config.toml
n_layer = 25
d_model = 64
n_head = 2
n_kv_head = 2
head_dim = 32
d_mlp = 256
vocab_size = 2048
activation = "gelu"
norm = "layernorm"
norm_place = "pre"
norm_eps = 1e-05
positions = "rope"
rope_base = 500000.0
rope_fraction = 1.0
qk_norm = false
attn_scale = 0.177
bias = "all"
tie_embeddings = false
parallel_block = true
init = "orth"
init_std_qkv = 0.0728
init_std_o = 0.0
init_std_up = 0.0728
init_std_down = 0.0
optimizer = "soap_variant"
lr = 0.00926
beta1 = 0.95
beta2 = 0.98
weight_decay = 0.05
lr_head = 0.0129
grad_clip = 1.0
warmup_steps = 200
schedule = "wsd"
decay_fraction = 0.812
decay_shape = "linear"
final_lr_fraction = 0.0
batch_tokens = [16384, 32768]
seq_len = 256
doc_mask = true
train_tokens = 109300000
steps = 4517
dataset = "wikipedia_en"
Each number is 128 + 24 x the weight over its row's rms, rounded and kept within 0 to 255. Layers, rows and columns count from 0. The size above them is the row's rms in percent of the matrix's.

# layer 2 attention output (transposed), 64x64, rms 0.136, rows 48-63, columns 0-63
size [112  93  95  99  74  94  97  98  94 121  81  97 119 112  93 100]
[[130 145  75  64  96 152 139 153 120  86 157 136 126 114 179 143  96 159 130  95 128 114 144 152 107 155 129 123  94 116 134 135 122 144 107 145 139 153 135 141 158 167 141 128 144 139 146 141  88 125 122 109 106 160  95 130 165 110 117  82  99 123 121 125]
 [114 147  98 140 146 121 157 114 142 130 133 133 125 154 179 181 114 131 107 167 139 109 103 105 143 158 166  87 127 143 110 130 124 132  70 158 150 155 106 105 118 115 153 161 136 150 147 146 124 154  74 114 128 100 129 144 110 150 155 116  91 152 125  98]
 [135 121 154 132 125 137 144 161 136 139  86 129 121 108  79 159 140  99 133 140 149 100 137  95 148 121 175 151  94 131  77 166 108 102 145 123 124  93 103 110 126 111  98  95  86 159  98 152 114 126 125 102 149 120 126 124 113 158 136 145 163 181 129 119]
 [112 100 170 138 120 162 167 129 127 106 137 122 132 138 118  73  90 141 112 149 142  93  90  92 154 146  95 141 136  98 131 113 144 120 102 138 120 157 118  96 114 125 148 135 113  62 150  83 118 141 127 118 164 148 148 113 115 104 171 108 123 137 112 107]
 [116 177 140 106 124 121  92 130  79 171 123 119 121 113 142 106 123 116 126 106 128 120 104 132 145 136 129 108 142 112 127 134 116 130 109 113 133 105  90 121 164  85 134 152  92 119 155 155 169 100 127 108 142 115 107 214 150 143 133 140 119 158 161 161]
 [116 116  99 150 134 124 118 133 139 195 138 138 132 119  80 136 130  93 143 112  95 121 151 137 130  94  94  98 193 156 122 140 131 104 139 173 141  98 110 117 107 135  99 133 100 145 121 166 111 110 162 143 137 113 154 125 111 135 187 107 128 138 134 109]
 [170 151 171 114 107 127  99 113  59 157  96 125 169 130 124 152 123 122 110 109 116 110  92 141 118 141 122 134  86  86 115 149 135 140 101 141 113  79 151 103 156 141 120 126  73 143 130 140 129 130  98 134 134 125 123 162 106  84 154 118 121 138 118 138]
 [124 166 108 153 137 120  96  97  95 172  92 119 146 132 145 124 116 101 131 142  83 167 101 133 168 113 120 162 161 124  92 166 104 113 101 178 147  92 144  94 147 136 112  97 119 119 164 122 140 129 117 117 113  99 124 147  96 138 149 137 118 120 131 160]
 [148 141 120 144 118  90  91 144 134  97 180 117 116 101 133 112 125 126 119  74 109 126 166 134  84 104  91 107 147 121 145 160 144 143 177 116 120 140 146  91 138 110 147 110 117 137 159 112 106 112  94 128 150 128 103 140 174 116 131  72 126 115 105 111]
 [141  79 180 175 151 146 135 141  99 118 134 117 154 147 168 102 118  93 117 131 109 122 121 150 135 161 165  94 144 127 111  87 126 143 105 111 104 116 155 139 144  77 118 153 130 158 138 124 110 120 143 148 115 138 119 144 135 154  91 163 110 113  96 173]
 [131 115 165 147 128 137 197 159 122 139 120 124 131 111  99 123 118 126 146 132 115 126 150 142 123 120 114 108 128 155  55 174 129 112 151 132 119 144 111 116 177  83 103 129 137 136 157 105  86 130 164  98 114 114 125 126 164 160 131 141 106 129 114 172]
 [112 157 139 133 117 121 119 137 134 163  99 111 118 136 166 118 112 100 103 121 113  90  73 140 120 133 129 122 147  96  58 125  88 102 157  90 145  86  93 144 139 105 107 123 127  93 110 156 127 162 132 131 127 165 109 103 139 145  99 106 120 157 127 107]
 [110 160 130 146 168 147 161 147 115 143 159 137 131 123  82  83 129 129 124 125 111 136 156 136 156 137 130 146 127 138 150 143 133 105 120 166 145 150 147  93 165 133 191 170 106 171 146 135 113 144 148 129 117 128 104  99 100 140 147 174 113 146 114 176]
 [145  78 162 134 119 120 112 124  96 152 101  98 133 183  97 113 139 112 144 139 101  83  89 122 111  97  97  76 136 142 113  99 102 122 124 125 121  88 154 134 123 109  85 132 109 130 135  96  78 127 122 154 104 145 118 125  98 134 122 125  96 117 114 150]
 [136 101 137  99 123 138 116 126 136 149 155 160 131 107 137 156 208 173 114 119 120 116 107  98 117 117 110 135 107 146 130  99 153 157 144 124 135 125 117 149  82 137 168 159 113 131 120 123  84 100 123 130 145 135 114 182  77 130 143 126 124 122 154  87]
 [132  93 141  87 102 136 176 143  86 126  78 100 139 118 124 150 135  98 144 138 142 124 146 104 121 130 148 148 131 136 148 122  69 121 103 130 115 161  98 133 109 108 110 114  73 130 146 131 124 120 145 138 143 103 155 163 100 128 137 169  97  99 168 103]]
# layer 2 attention value, 64x64, rms 0.16, rows 49-63, columns 0-63
size [ 94  94  93  80 101  83 102  99 116  96 100 112 110  92 112]
[[121  88 188  80 140 115 137 114 132  81 122 107 130 149  98 143 112 153 127 116 108 109 151  95 108 119 141 129 123 145 179 128 141 120 122  88 143  98 131 100  89 143 135 136 114 120  95 163 115 132 103 127 168 148 157  97 156 157 113 113 144 136 169 105]
 [185 103  99 103 134 158 136 140 117 158 142 134 118 142 185 108 114 114 112 152 156 136 124 140 115 114 140 136 168 122 150 120 127 122 144 110 144  97 135 176 136  86 114 138 182 126 129 154 136 136 166 101 145 151 136 100 125 137 104 103  76  87 106 119]
 [165 164 168 117  76  93 160 111 143 145 145 138 133 135 125 135 151 114 104 110 142 138 160 127 135 185 156 141 140  96 112 111 110  99 119 148 125  91 108 112 110 165  79 111 160 114 149 148  96 125 124 139 142 128 153 156 129 135 126  71 105 146 123 140]
 [125 108 117 118 139 107 158 149 146 133 167 121 157  87 107 144 130 108 164 149 119 145 140 162 131 111 146 157  87 159 175 149 138 120 161 180 150 104 139 170  96 124 138 104 117 131 136 130 144  98 153 129 117 106  97 136 168 112 143 122 103  85 170 126]
 [100 144 148 121 184 129 121 119 129  98  94 141 132 109 140 136 118 102 165 127 138 119 136 172 166 172 138 156 130 126 128  94 111 120  99 133 106 120 108 157 143 143 150 112 137 158 144 147 135 146 109  78  87 163 102 138 149 148  66 134 117 125  99 163]
 [149 136 100 131 153 124 152 133 116 123 156 135 133 106 164 149 114 122 139 112 102 168 143 145  93 160 124  91 107 150 102 151 143 154 137 147 119 144 145 142 142  92 127  86 159 129  73 113 178 107 124 150 146 123 104  84 148 114 116  89  87  83 135 135]
 [121 108  94 141 155 122 127 136 179 102 168 157 162  85 136 121 105 125  94 110 121 139 129 146  97 171 148 124 104 118 156 111 168 180 131 140 105  99 119 130 131 107 164 142 133 116 124 129 167 104  89 129 148 161 111 150 151 106 133 148 110  88 138 104]
 [101 129 147 139 178 143 145 132  72 158 100  92 147 104 104 153 113  99 127 126  81 124 114 144 122 157 118 115 132 122 106 112  88 138 119 148 131 119 126 123 109 122 116 137  76 114  80 117 146 153 175  88 117 119 116 167 149 104 125 158 169 133 131 133]
 [127 179 102 130 117 103 133  74 145 174 129 119 126 123  79 106 113 111 122 112 131 112 142 128 153 131 123 123  98 145 131 210 119 114 175 112 115 130 123 149 140 117 161 111 142 165 132  94 119 118 122 166 112 115 153 100 135 133 169 128 104  94 131 126]
 [115 162 136 122 150 141 117 130 122 170 160 147  99 143 106 111 166  89  89 122 152 126 117 140 157 146 120 116 109 101 168 128  84 139 158  93 117  79 108 127 147 115 145 131 177 137 159 122 156 131 139 134 152 141 131 136 140 118 125 139  93  57 111 117]
 [168  89 109 112 129 157 179 172 125 152 134 171 140 103 130 127 150 126 165 131 178  99 138 110 166 120 142 114 104 103 159 146 102 141 139 132 138 143 127 129 104 117 154 116 127 122 151 112 142  82 118 127 144 145 100  84 149 110 160  82 131 100 140 115]
 [141 129 144 137 158 117 114  70 138 166 135 116 140 152 137 167 133  96 101 123 150 131 160 144 136 153 115 148  84 153 103 136 137 118  76 150 101 101 134 128 100 108  95  96 139 157 164 131 118 137 128 172 113 148 157 157 136 111 116 181 128  96 125 141]
 [127 164 121 135 136  91 112 106 144 130 133 167 161 128 131 120 157 106 151  90 115 106 151 158 145 157 135 101 108 124 151 162 114 130 159 110 148 142  97 132 187 124 158 114 171 167 135  83 155 134  98 158 126 116 140 123 128 146 127 128 104  79 122 170]
 [112 127 128 112 111 158  67 121 131  93 136 124 149 118 154 116 125 157 115 171 141 144 127 122 128 132 133 134 180 201 126 145 107  86 107 120 152 146 105 100 127 137  82 118 165 109  84 130 129 142 135  95 100  93 134 138 135 125  99 126 116 162 133 147]
 [106 149 100  94 111 117 141 105 171 112 145 127 130 194 109 113 115 151 121 126 152 146 147 156 114 126 126 167  94  98 179 154 160 156 158 131 126 127 120 149 162 119 104 151 161 104 140 144  99 123 122  89  91 124 115 133 115 128 148  94 121 104 111 166]]
# layer 2 MLP up, 256x64, rms 0.206, rows 0-36, columns 0-63
size [ 99  76  95  96 102 101 126  90 100  96 109  99  93 101  64  93 101  91  91  76  88  74  63  97  90  88  92  96  90 106 102 109 101 117 129 119 116]
[[116 111 153 119 151 144 156 102 145 106 145 125 133 130 143 118 159 123 157 119 129  76 155 108 150  95 101 143 101  78 144  97 130 156 178 146 132 128 101 132 175 124 161 161 120 122 108 148 184 111 104 116 127 151  94 168 119 140 104 133 101 126 145 112]
 [168  84 127 107  99 138 106 115 112 118 134 139 193 123  99 133 116 129 129 150 109 122 116 104 107 137 133 160 148 113 123  86 116 113 154 162 148 157 118 171  73 167  82 139 114 134 122 135 114 122 153 119 106 115 138 154 148 137 165 145  79 135 147 124]
 [137 125  74 154 105 128  90 106 129 171 150 100 103 109 102  94 142  82 143 147 134 148 142 138 153 111 128 114 128 151 123 131 131 122 124 103 108  88 110  93 132  85 159  89  82 144 132 154 151 127 172 137 126 103  90 114 139 163 156 126 147 132 122 114]
 [100  76  94 168 147 132 162 102 145 121 149 120 108 149 101 152 131 157 183 129 107  72  87 114 142  88 114 161 125 152 147 139 119 126 118 133 120 145 138 143 106 125 166 123 136 124 145 122 126  88  74 119 106 136 148 142 107 111 145 132 154 112 152 149]
 [111 102 120 106 137 132 159 129 147 157 120 142 105 129 152 151 129 158 148 138 155  93 153 147 117 146 126 113 152 138 150  98 145 149 107 115 118  89 107 155 158 117 124 146 103 123 139 109 123 117 174  86 143 137 122 121  95 124 211 117 113  77  83 145]
 [113 112 146 109 151 138 127 160 107 121 131 110  98  89 170 103 109 145 110 160 139 109 112  64 138 125 186 136 134 110 153 101 131 164 158 154 138 152 124 117 119 106 112 130 156 134 117 117  88 173 134 110 126 116  82 137 149 173 127  98 131 109 152 123]
 [152 103 128 120 109 135 120 162 112 129 133 135 101 100 145  90 170 137 135 126 174 111 125  96 110 106 102 150 146 100  69 104 141 163 122 134 107 117 149 101 132  77 106 154 156 153 118 114 108 122 149 150 136 157 153 141 149 175 182 115 127 133 118 113]
 [154 150 155 127  61 123 138 140 161 103 135 139 114 179 172 170 139 120 140 153 146 165 105  91 126 128 128 121 124 146 143 141 111 133 119 153 139 157 118 182 100 138 127 126 145 101 116  93 110 165  76 146 148 124 141 127 151 139 119 149 141 159 124 153]
 [150 117 134 118 144  93 119  88  66 103 145 146  92 146 101 149 117 159 129 109 175 151 149 117 129 138 136 103 164  95 180 109 127 155 120  90 143 123 129 146 104 145 131 111 148 126 150 147 146  80 124 137 156 116  97 140 140 125 138 143  94 151 121 171]
 [127 133  98 174 126 117 131 154 145 100 162 113 152 177 116 145 131 116 112 142  92 132 174 133 108 139 173 118 146 102 101 133 117 126 155 135 138 127 109 108 118 128 155  77 105 116 131 138 158 172 137  93 116  97 151 107 178 111  87 127 152 159 108 133]
 [121 103 140 141 125 131 173 120 125 138 107 181 127 112  93 130 106 129  94 132 104 101 117 124 134 146 154 160 136 154 125 103  92 123 120 168 129 122 110 125  83 145 154 151 143 155 168 131 111 151 101 136 131 118 132 155 174 105 175  74  93 111 105 156]
 [158 136 140 144 133  88  98 126 187 136 163 123 105 134 109 121 128 108 131 152  93 148 125 148  95 111 131 111 104 115 111 142 123  40  98 168 146 144  99 102 120 135 133 134 138 125 122 140  89 130 102 117 123 135  89  78 135 141 134 150 141 149 138 152]
 [ 89 156 145 127 125 166 124 134 113 123 120 141 122 111 143 144  87 117 106 129 148 118 124 107 105 114 144  89 108  75  94 138 156 152 161 110 133 131  92 128 161  87 142 105 187 144 141 139  72 143 120 144 104 145  98 133 120 142 119  73 146 136 138 144]
 [148  94 126 161 123 121 156 124 126 146 122 128 109 116 131 107 124 135 182 160 110 136 175  82 141 128  97 140 164 112  96 157 107 134 135 125 139 141 120 127 103 156 134 144 116 142 104 118 149 103 135 130 124 153 134  97 132 190 111 122 177 152 194 158]
 [118 144 109 157 139  93 125 120 115 159 113 115  95 127 123  91 101 112 132 139  99 177 113 106 148 121 116 162 147 112 139 128 108  81 163 168 153 140 100  96 105 130 132 123 130 111  87 105 127 113 180 154 169 143 120  83 133 165 154 112  98 116 125 113]
 [118 169 127 124 120 169 102 114 137 139 156 109 134 150 147 134 134 140  80  81 143 121 164 120 136  77 118 150 158 126 132 159 155 108  96 128 120 132 119  95 138 161 157 107 111  96 106  95 112 165 130  88 133 144 121 112 140 159 117 157 117 137  81  85]
 [128 146  99 139 136 108  80  98 147 125 158  81  98  97 138 135 160 149 135  99 105 154 138 110 128 123 114 111 108 114 162 132  96 152 171 127 138 141 125 147 140 190  97 166 128 133 109 130  78 116 121 114 104 136 107 137  98 152 146 109 137 162 104  93]
 [ 92 136 128 114 120  99 132 144 119 133 120 163 156 115  94 154 168 108 122 142 129 104 132 118 154 142 151 160 110 112 153 105 121  84 177 118 129  99 104  65  96 149 127 124 186 110 141 148 146 113 100 112 125 135 147 139 158 118 155  98 158 131  88 117]
 [ 79 160 121  97 139 149 121 106 130 158 158 129 133 126 158 130 141 109 113 120 121 116  98 159 110 141 105 119 156  87 144 123 153 158 108  98 130  90 118 125 114 136  89 143 160 147  94 166 117 115 149 130 129 138 106 104 129 189 139 103 174 115  99 174]
 [158 108 124 121 141 114 173 119 123 142 111 139 125 180 134 136 128 145 128 172 110 120 108  92 129 141 126 151 108  85 103  90  85 141  94 163 153 145 101 104 139 117  99 175 145 126 131 135 149 114  92 158 122 162 135 140 184 102 131 110  97 152 125 129]
 [161 115 145 148  87 109 153 122 102 123  58 109 115 127 110 169 132 114 118 138 142 140 120 167 116 155  96 131 144 137 111 121 110 125  98 149  99  89 141 150 146 119 110 120 188 128 118 128 148 119 151 154 142 148 104 123 186 151  94 163 153 113 131 134]
 [ 57  87 126 111 108 127 161 133  93 145 117 143 156 131  90  90 113 169 185 135 142 122 143 115 152 112 116 137 133 107 120 151 132 129  96 175 126 130 118 164 156 139 150 102 124 112 139 117 131 112 118 117 183 130 126 118 104 134 174 117 122 109 149 145]
 [166 150 152 111 108  92  79 114  84 135 150 112  85 116 145 102 110 105 146 108  93 145 138 120 124 123 141 111 131 160 107 103 144 116 109 118 106 125 130 149 122 125 136 133 141 113 132 116  88 146 114 104  95 104  62 134 161 113 148 103 120  87 140 180]
 [107 111 170  93 151 140 148 150 134  96 161 150 118  92  79 152 134 120 124 133 145 123 134  94 141 126 109 148 125 112 105 109 143 143 153 113 137 182  75 117  89  99 150 155 106 118  90 137 113 132 158 144 127 182 113 171 113 126 129 137 145 140 118 103]
 [119 129 136 140 146  70  76 137 166 136 113 124 112 120  94 106 123 141 149 126 108 104 162 147 122  63 102 131 109 151 129 110 140 126 132 176 115 139 124 187 119 140 154 111 136 118 138 148 111  82 165 124 115 140  91 112 121 138 144 106  94  93 133 124]
 [153 121  95 165 102 106 149  94 127 149 170 133 140 114 125  95 141 117 156 122 107 145 113 133 114  97 107 109 140 160 172 152 149 149  96 192 150 119 101 125 116 154 110 103 151 116 153 133 150 108 126 149 113 125 185  99 140 145 138 140 101 125 151  89]
 [146 104 149 147 141  85 112 127 143 137  72 140 113 105 137 126  84 131 113 157 152 115 135 166 125 140 150 158 161 138 140 112 137 174 127 131 117 113  83 144 103 116 116 129 165  99 118 119 120  67 106 160 116 103 104 117 156 168  97 129 138 101 150 149]
 [137 122 102 171 169 130 127 124 132 104 121  80 107 139 147 148 101 118 168 147 101 123 131 101 145 101 105 122  98 108 164 145 113 113 139 108  99 158 138 115 115 121 131 159 112 144  93 166 109 113 193 142 155 115 119 101 148 184 146 108 114 113 103 119]
 [134 170  99  97 150 157 101  82 121 135 100 140 136 130 105 150 129 100 107 112 112 110  84  85 128 113  94 125 120 136 121  83 128 108 138 125 121  86 113 132 133 129  94 122  89 132 103 130  87 147 100 128 135  92 106 163  87 147 161 125 102 126  84 124]
 [ 98  98 131 139  94 135 163 125  94 124 113 117 127 120  94 104 126 137 157 121 160 141 144 118 134 105 107 164 105 157 116 114 119 146 124 122  86 167 150 119 140 131 102 126 143  69 122 127 134 125 131 140 191 115 172  67 155 132 121  78 129 127 119 112]
 [161 123 199 139 147 138 111 145 175 114  97 114  86 101 100 100 139 133 129 168 105  80 127 154 113  77 101 115 116 130 159 120 112 150 155 130  80 122 129 119 119 103 155 136 136 120 121 139 138  98 106 152 148 113 163 136 138 109 138 149 115 134 112 104]
 [101 119 143 104 143 137 159 144 139 136 119 164 118 136 139 129 131 117 122 104  97 101 101 132 122 129  97 132  96 101 151 151 128  63 104 157 125 124 121 171 130 145 119  94 163 108 117 124 156 145 130 174 101  99 197 171 146 123 155 149 145 117 124 152]
 [100  73 114 120 119 106 134 132 126 108 127 117 146 112 106 143 126 105 137 131 170  92 138 162 105 110  75 116 135 168 150 148 140  81 119 150 114 113 131 127  77 149 121 163 110 140 165 107 120 139 126 168 154 135 153 154 151 113 143 112 150  85 107  93]
 [147 145 133 165 147 125  90 116 123 155 166 113 118 100 107  74 132 114 143 139 107 107 141 129 131 146 156 136 120  78 115 140 177 147 140 104 124 133 142 132  81  79 153 142 113 131 111 118 150 150 146  95 108 133  90 105 125 153 155  96 166 172 128 135]
 [ 74 111 104 119 154 109 149 156 179 133 124 156 126 125 133 131 101 141 158 168 115 107 141  96 105 130 113 152  93 109 109 137 130  97 143 160 116 177 124 127  93 144 144 140 113 152 120 126 138  82 104 127 118  92 118 109 145 149 134  89 159  89 168 145]
 [100 145 117 109 168 155 119 145 114 141  86  98 108 147 112 104 125  91 125 144 157 109 101 140 156 139 136 137 160 124 153  68 140 126  69 106 111 140 153 146 157 114 157 127 144 157 160 158 130 143 138 132 139  94  89 157 142  94 155 109 119 124 106 150]
 [137 143  89 142 147 166  99 151 178 106 123  91 147 157 116 136 160 109 142 167 112 122 151 120  86 111 129  74  97 105 137 134 152 140 111 131 128 140 115 116 161 150 190 137 125 156  88 144 153 167 123 117 130 144 122 140 114 134 101 125 140 157 112 105]]
# layer 2 MLP down (transposed), 256x64, rms 0.18, rows 0-36, columns 0-63
size [ 98  79  93  91 107  96 101  94 113  96 120 103  83  95  63  90  93 103  90  86  97  78  65  94  94  82  89  95  88  97 101  94 102 104 111 104 109]
[[136 128 102 128 116  90  95 125 130 176 120 130 126 151 101 125 164 167  94 167 147 156 105 157 121 142 133 125 158 133 167 146 121 101  72 143 122 127 128  98 111 137 110 107 132 128 205 119 120 111 167 123 121 101 118 102 150 109 111 133 143 108 137 163]
 [135 108 160 129 183 128 158 119 157  72  97 129 151 122 101 144 154 163 140 147 128 119 122 125 148 133 108 137  82 124  97 129 132 145 142 159 115 122 134 118 120  31 148 130 122 179 130 131 132 125 118 120 115 143 126  88 144 100 120 109 119 140 120 135]
 [144 157 159  76 131 127 128 154 126 108 127  83 112 133 147 108 133 122 116 125  87 130 117 136 142 120 137 147 145 155 152 118 128 133  98 138 121 157 145 169  95 155 147 161 182 140 132  95  88 146 152 135 125 165 143 156 124  64 114 105 149 154 123  95]
 [146 149 121 141 149  86 124 151 110 125 101 145 132 127 131 130 108 113 138 125 108 120 151 152 141 166 122 100 151  51 117  97 104 119 164 108 118 123 126 159 157 132  89 135 111 144 117 177  66 143 146 125 144 109  96  80 142 113 132 125 117 121  89 116]
 [130 141 151 156 111 162 124 118 114 132 130  97 150 122 111  88 156 115 112  75 122 146  61 157 107 123 112 146 144  88 140 130 130  95 147 121 164 133  80 102 119 145 152 161 136 170  80 156 137 129 142 128 115  95 124 140 134 133 108 126 132 176 125 112]
 [141  92 140 159 100 110 142 110 126 155 153 137 149 126 104 102 122 108 143  70 124 121 119 139 115 146  57 126 181 133 126 120 124  78 155 145 108 140 111  92  94 151 126 117 100 126 104 133 154 138 169  90 128 116 156 138 138 112 134 145 173 130 132 105]
 [123 164  76 116 142 100 106 103 149 130 122 115 134 154 117 162 106 109 120 149  67 134 144 177 169 166 134 100 114 145 155 147 120  92 125 102 131 115 144 167 116 127 127 110 123 165  80  95 101 127 127 118 133 122 123 136 107 138 133 108 121 119  83 165]
 [179 113 130 114 129 122 150 135 132 151 106 143 152 155  72 149 147 148 123 111  91 135 124 132 151 135 128 117 102 116 135 147  80 114 184  85 131  88 105 113 117 129  94 133 101 119 101 137 145 107 156 111 114 113  83  82 115 113  88 130 144 162 135 132]
 [130 122 125  83 116 124 143  86  84 162 113 149 117 110 162 158 100 125  84 116 100 166 161 119 121 166 147 138 100 141 115 139 105 102  80 153 139 164 137 101 133 107 146 130 123 141 123  82  95 119 115 159 175 138 124 131 126 105 122 115 131  96 108 148]
 [109 113 144 116 146 146 134  87 152 134 154 116 119  62 131 126  68 128 143 150 129 111 133 116 142 134  87 190 119 148 146 149 125 138 110 142 102 157 180 158 132 131 116 177 146 115 133 130  99 110 130 133 115 163 125 136 124 143 181 139 121 130 100 150]
 [112 148 112 109 135 133 117 133  86 100 114 135 110 147 138  86  98 138 171 156 159 102 105 117 131 180 156 141 102 106 140 140 123 168 169 146 150 170 148 112 121 123 141  97 156 137 166 160 150 128 114 137  98 114 127 141 130 171 110  93 131 136 104 171]
 [102  84 138 112 179 164 138 151 102  94 112 117 100 114 142 125 150 123 115 139 152 133 106 120 101  97 146 168  96 135 140 156 150  90 107  88 116  85 118  81 155 116 124  84 101 171 127 115 153 113 153 126 140 143 118 117 115 126 117 120 151 101 115 102]
 [124 108 125 119 143  91 112 101  77 102 130 164 184 144  93 136 145 131 110 150  77 143 149 121 102 125 141 168 151 143 146 129 128 112 102 150 125 110 120 128  69 125 114 130  91 103 105 140 144 126 123 175 164 116 128 126 133  91  96 161 134 158 130 128]
 [ 92 129 152 136 145 123  96 142  97 123 161 169 115 146 168 141 129 163 133  94 116  77  94 159 137 113 154  94 144 161 161  88 135 124 123 160 115 138 164 158 128 131 129 150 145 119 127 143 129 141 159 157 113 106 129 157 135 142 157 113  83  96 107  98]
 [138 121 138  56 124 158  96 138 128  87 107 142 135 128 120 153 108 175 129 134 136  98 155 126  79 134 143  63 127 138 104 104 153 121 131  87 124 118 149 160 157 127 145  99 120 148 126 125 124 113 135 115 103 161 119 156 148  87 116 140 113 115  93 104]
 [ 83 110 134 113 145 172 161 137 119 137 134 120 168 125 138 148 105 153 135 124 133 137 119 118 131 113 124 105 107 104 121 138 124 102 138 150 161 134 144  90 131 101  93 172 152  91  98 123 106 129  90 158 132 144 169 120 144 118 168  89  68  99 143  94]
 [110 135 154 147 137 110 149 143 124 163 138 158 149 143 127 129 110  82 135 166 133 122 133 154 153 154 158 148 135 145 125 129 115 114 116 119 155 135  80  82  86 123 174  82 127 138 135 150 176 151 152 155 137 102 152 105 189 117 105 135 148 126 135 149]
 [142  95 188 156 164  72 122 150 162 136 130 159 135 120 187 113 133 157 120 129 152 138 124 135 142 132 147 127 150 107 144 140 146 167 148  64 101 132 112 106 117  96 119 127 162 148 137 119 142 110 136 124 153 135 134 146 101 144 145 108 157  97 154 121]
 [127 123 125 139 103 113 126 111 112 142 135 173 157 129 120 149 144 150 114 122 131 117 121 108  68 132 151 167  73 191 158 115 133 139 117 137  98 137 111 158 138 117 146 140 120 119 148  97  92 110 143  86 101 137 142 177 117 106 134 145 102 113 175 157]
 [126 122 111 104 108 137 104 188  86  93 148 116 156 121  92 142 159 139 148 141 105  89  98 102 130 131 151 122 160 122 149 119 121 218 134 148 119 108 144 133 118 147 152 122 127 119 125  91 137 140 123 131 112 117 122 152  90 152  99 152 138  98 137 139]
 [135 140 117 104 152 160  78 135 169  92 129 140 104 103 134 126 114 153 150 130 139  97 115 104 135 111 138 139 135 151 132 137 144 132 155 140 167 107 155  91 155 101 146 120 113 142 170 123 133 120  71 119 103 140 105  85 128 143 191 108 173 136 140 112]
 [128 114 141 148 180 154 107 128 126 127  95 131 117 119 142 110 147 125  70 130 100 141 130 132 103  77 168  90 143 101 120  84  95 124 136 144 125 113 133 111  89  91  73 152 135 143 113 102  98 109 139 141 101 117 128 101 134 105  85 123 122 132  95 140]
 [125  95 181 145 165 128 147 162 128 152  84 126 120 108 121 173 122  90 149 140 131  80 118  87 157 121 105 162 149 138 113 121 124 145 124 134 107 144  99  85  88 110 133 128 132 129 116 141 186 130 133 147 125 125 113 107 140 120  81 147 102 129  99 106]
 [123 164  81 146 127 103  97  98 126 128 111 130 164 108 128 100 139 147 120 130 135 124  88 153 136 144 131 105 134 136 173 107  83 104  85 133 121  98 157 152 110 113 125 114 171 159 152 127 143  97 114 176 143  87 169 119 119 119 134  77 110 118 121 133]
 [118 119 132 150 113 111 168 130 125 153 114 135 142 129 138 120 154 168 126 145 155 132  99  99 103 136 147 117 136 105 128 194 163 132 131 140 135 129 136 106  94  69 128 141 130 133 130 128 165 167  77 139  63 138  86 150 121 138 134 113 125 162 139 160]
 [111 172 127 132 154 107 136 140 151 105  70 136 121 118 110 127 129 122 144 113 142 142 132  97 153  97 167 136  53 140 120  94 133 124 121 100 125  75 131 142 150  91 119 147 131 139 113 150 120 163 110 125 128 152  82 110 141  98 129 163 146 134 113 170]
 [165 134 109 101 157 148 106 120 145 139 153 116 121 132 140 143 122 107 135 143 101  87 150 160 101 175 139 157  90  96  76 109 151 114 162 129  89 140 117 114 149 123 153  99 112 138  76 107 143 154 140 119 124 168 158 130 161 139 135 131 153 142 123 171]
 [138 133 140 144 126 132 166 160 121 123 128 185 126 155  52  97 137 139 125 118  85 105 129 143 150 166 134 135 111 126  87  89 129 107  92 164 142 133 145 150 137 125 155 100 110  98 146 120 109 114 123 135  79 146  98 159 122  99 130 116 138 148 140 145]
 [114 149 150 102  92  92 143 113 122 153 192  93 119 109 111 107 183 141 115 132 139 142 127 114 151 118 134 138 124  97 133 115 120 106 121 159 159 156 113  90  84 155 147 156 152 109 106  77 150  98 122 108 135 104 130 113 115 144 100 103 161 128 106 141]
 [110 145 152 165 144 117 129 164 165 169 117 137 116 128 175 100 141 135 123 117 133 108 117 122 175 110 188 141 129 169 159 147  99 114 136 136 141 138 154  90 129 105 101 150 130 185 155 128 123 111 120 134 123 167 141  82 127 131 107 142 121 163 116 114]
 [181 156 101 139 101 109 131 100 137 132  97 138 111 108 141 133 121 129 133 130 127 185  85  88 100 136 138 143 140 134 112 115 118  67 122 156 146 151 125 124 122 161 124 149 112 106 120  99  75 190 147 113 133 163 117 149  98 116 146 117 118 117 148 121]
 [108  95  85  93 121 131 163 139 104 123 107 144 156 105 129  92 123 101 119 132 171 133 120 172 125 131 139  99 110  96 158 165 146 101  87 132  93 136 148  88  89 141 128 159 110 155  98 133 164 138 162 131 101 143 124 105 135 110 159 136 144 160 146 135]
 [121 157  97 145 167  83 113 142 139 158 127 101 163  98 122  96  75 117 149 138 136 116  97 103 110  76 119 129 107 145 114 156 120 103 152 130 138  74 143 112 125 138 164  97 171 144 158 133 141 128 106  92 115 111 132 123 130 129 129 131 138  83 116 100]
 [147 101 177 120 115 116 131 172 150  96 163 149 178 170 150 132 107 121 130  99 129 110 111 126 147 115 141 127 145 159 170 139 110 106  85 146 133 132 139 104  98  99 142 127 132 157 107 122 102 141 149 149 181 121 175 139 115 113 122 163 137 135 124  84]
 [132 156 135 135 132 151 131  89 100 137 147 131 161 100 143 123 132  54 121 103 130 137 127 128 135 153 130  57 118 167 140 120 129 132 116 131 142 113 117 119 148 127 124  96 176 111  99 126 124 119  94 139 104 143 105 139  77 120 147 168  82 115  94 117]
 [137 145 122 143 101 132 130 126 114 113 127 135 168 130 154 179 119 141 108 136 112 129 152  99 143 117 128 130  78 103 130 167 154 118 136 120 153  98 113 113 132 157 110 144 113  58  57 105 134 150 137 127  97 148 136 101 128 167 117 159 127 110 162  99]
 [134 101 156 102 147 143 101 130 108 134 125 160  82  73 158 137 128 169 126 111 184 127 105 129 142 106 108 182 138 173  88 139 130 119 155 109 126 128 157 134 111 111  98 110 130 106 153 133 140 134  85 114  97 159 155 144 108 111 148 140 140 145 146 142]]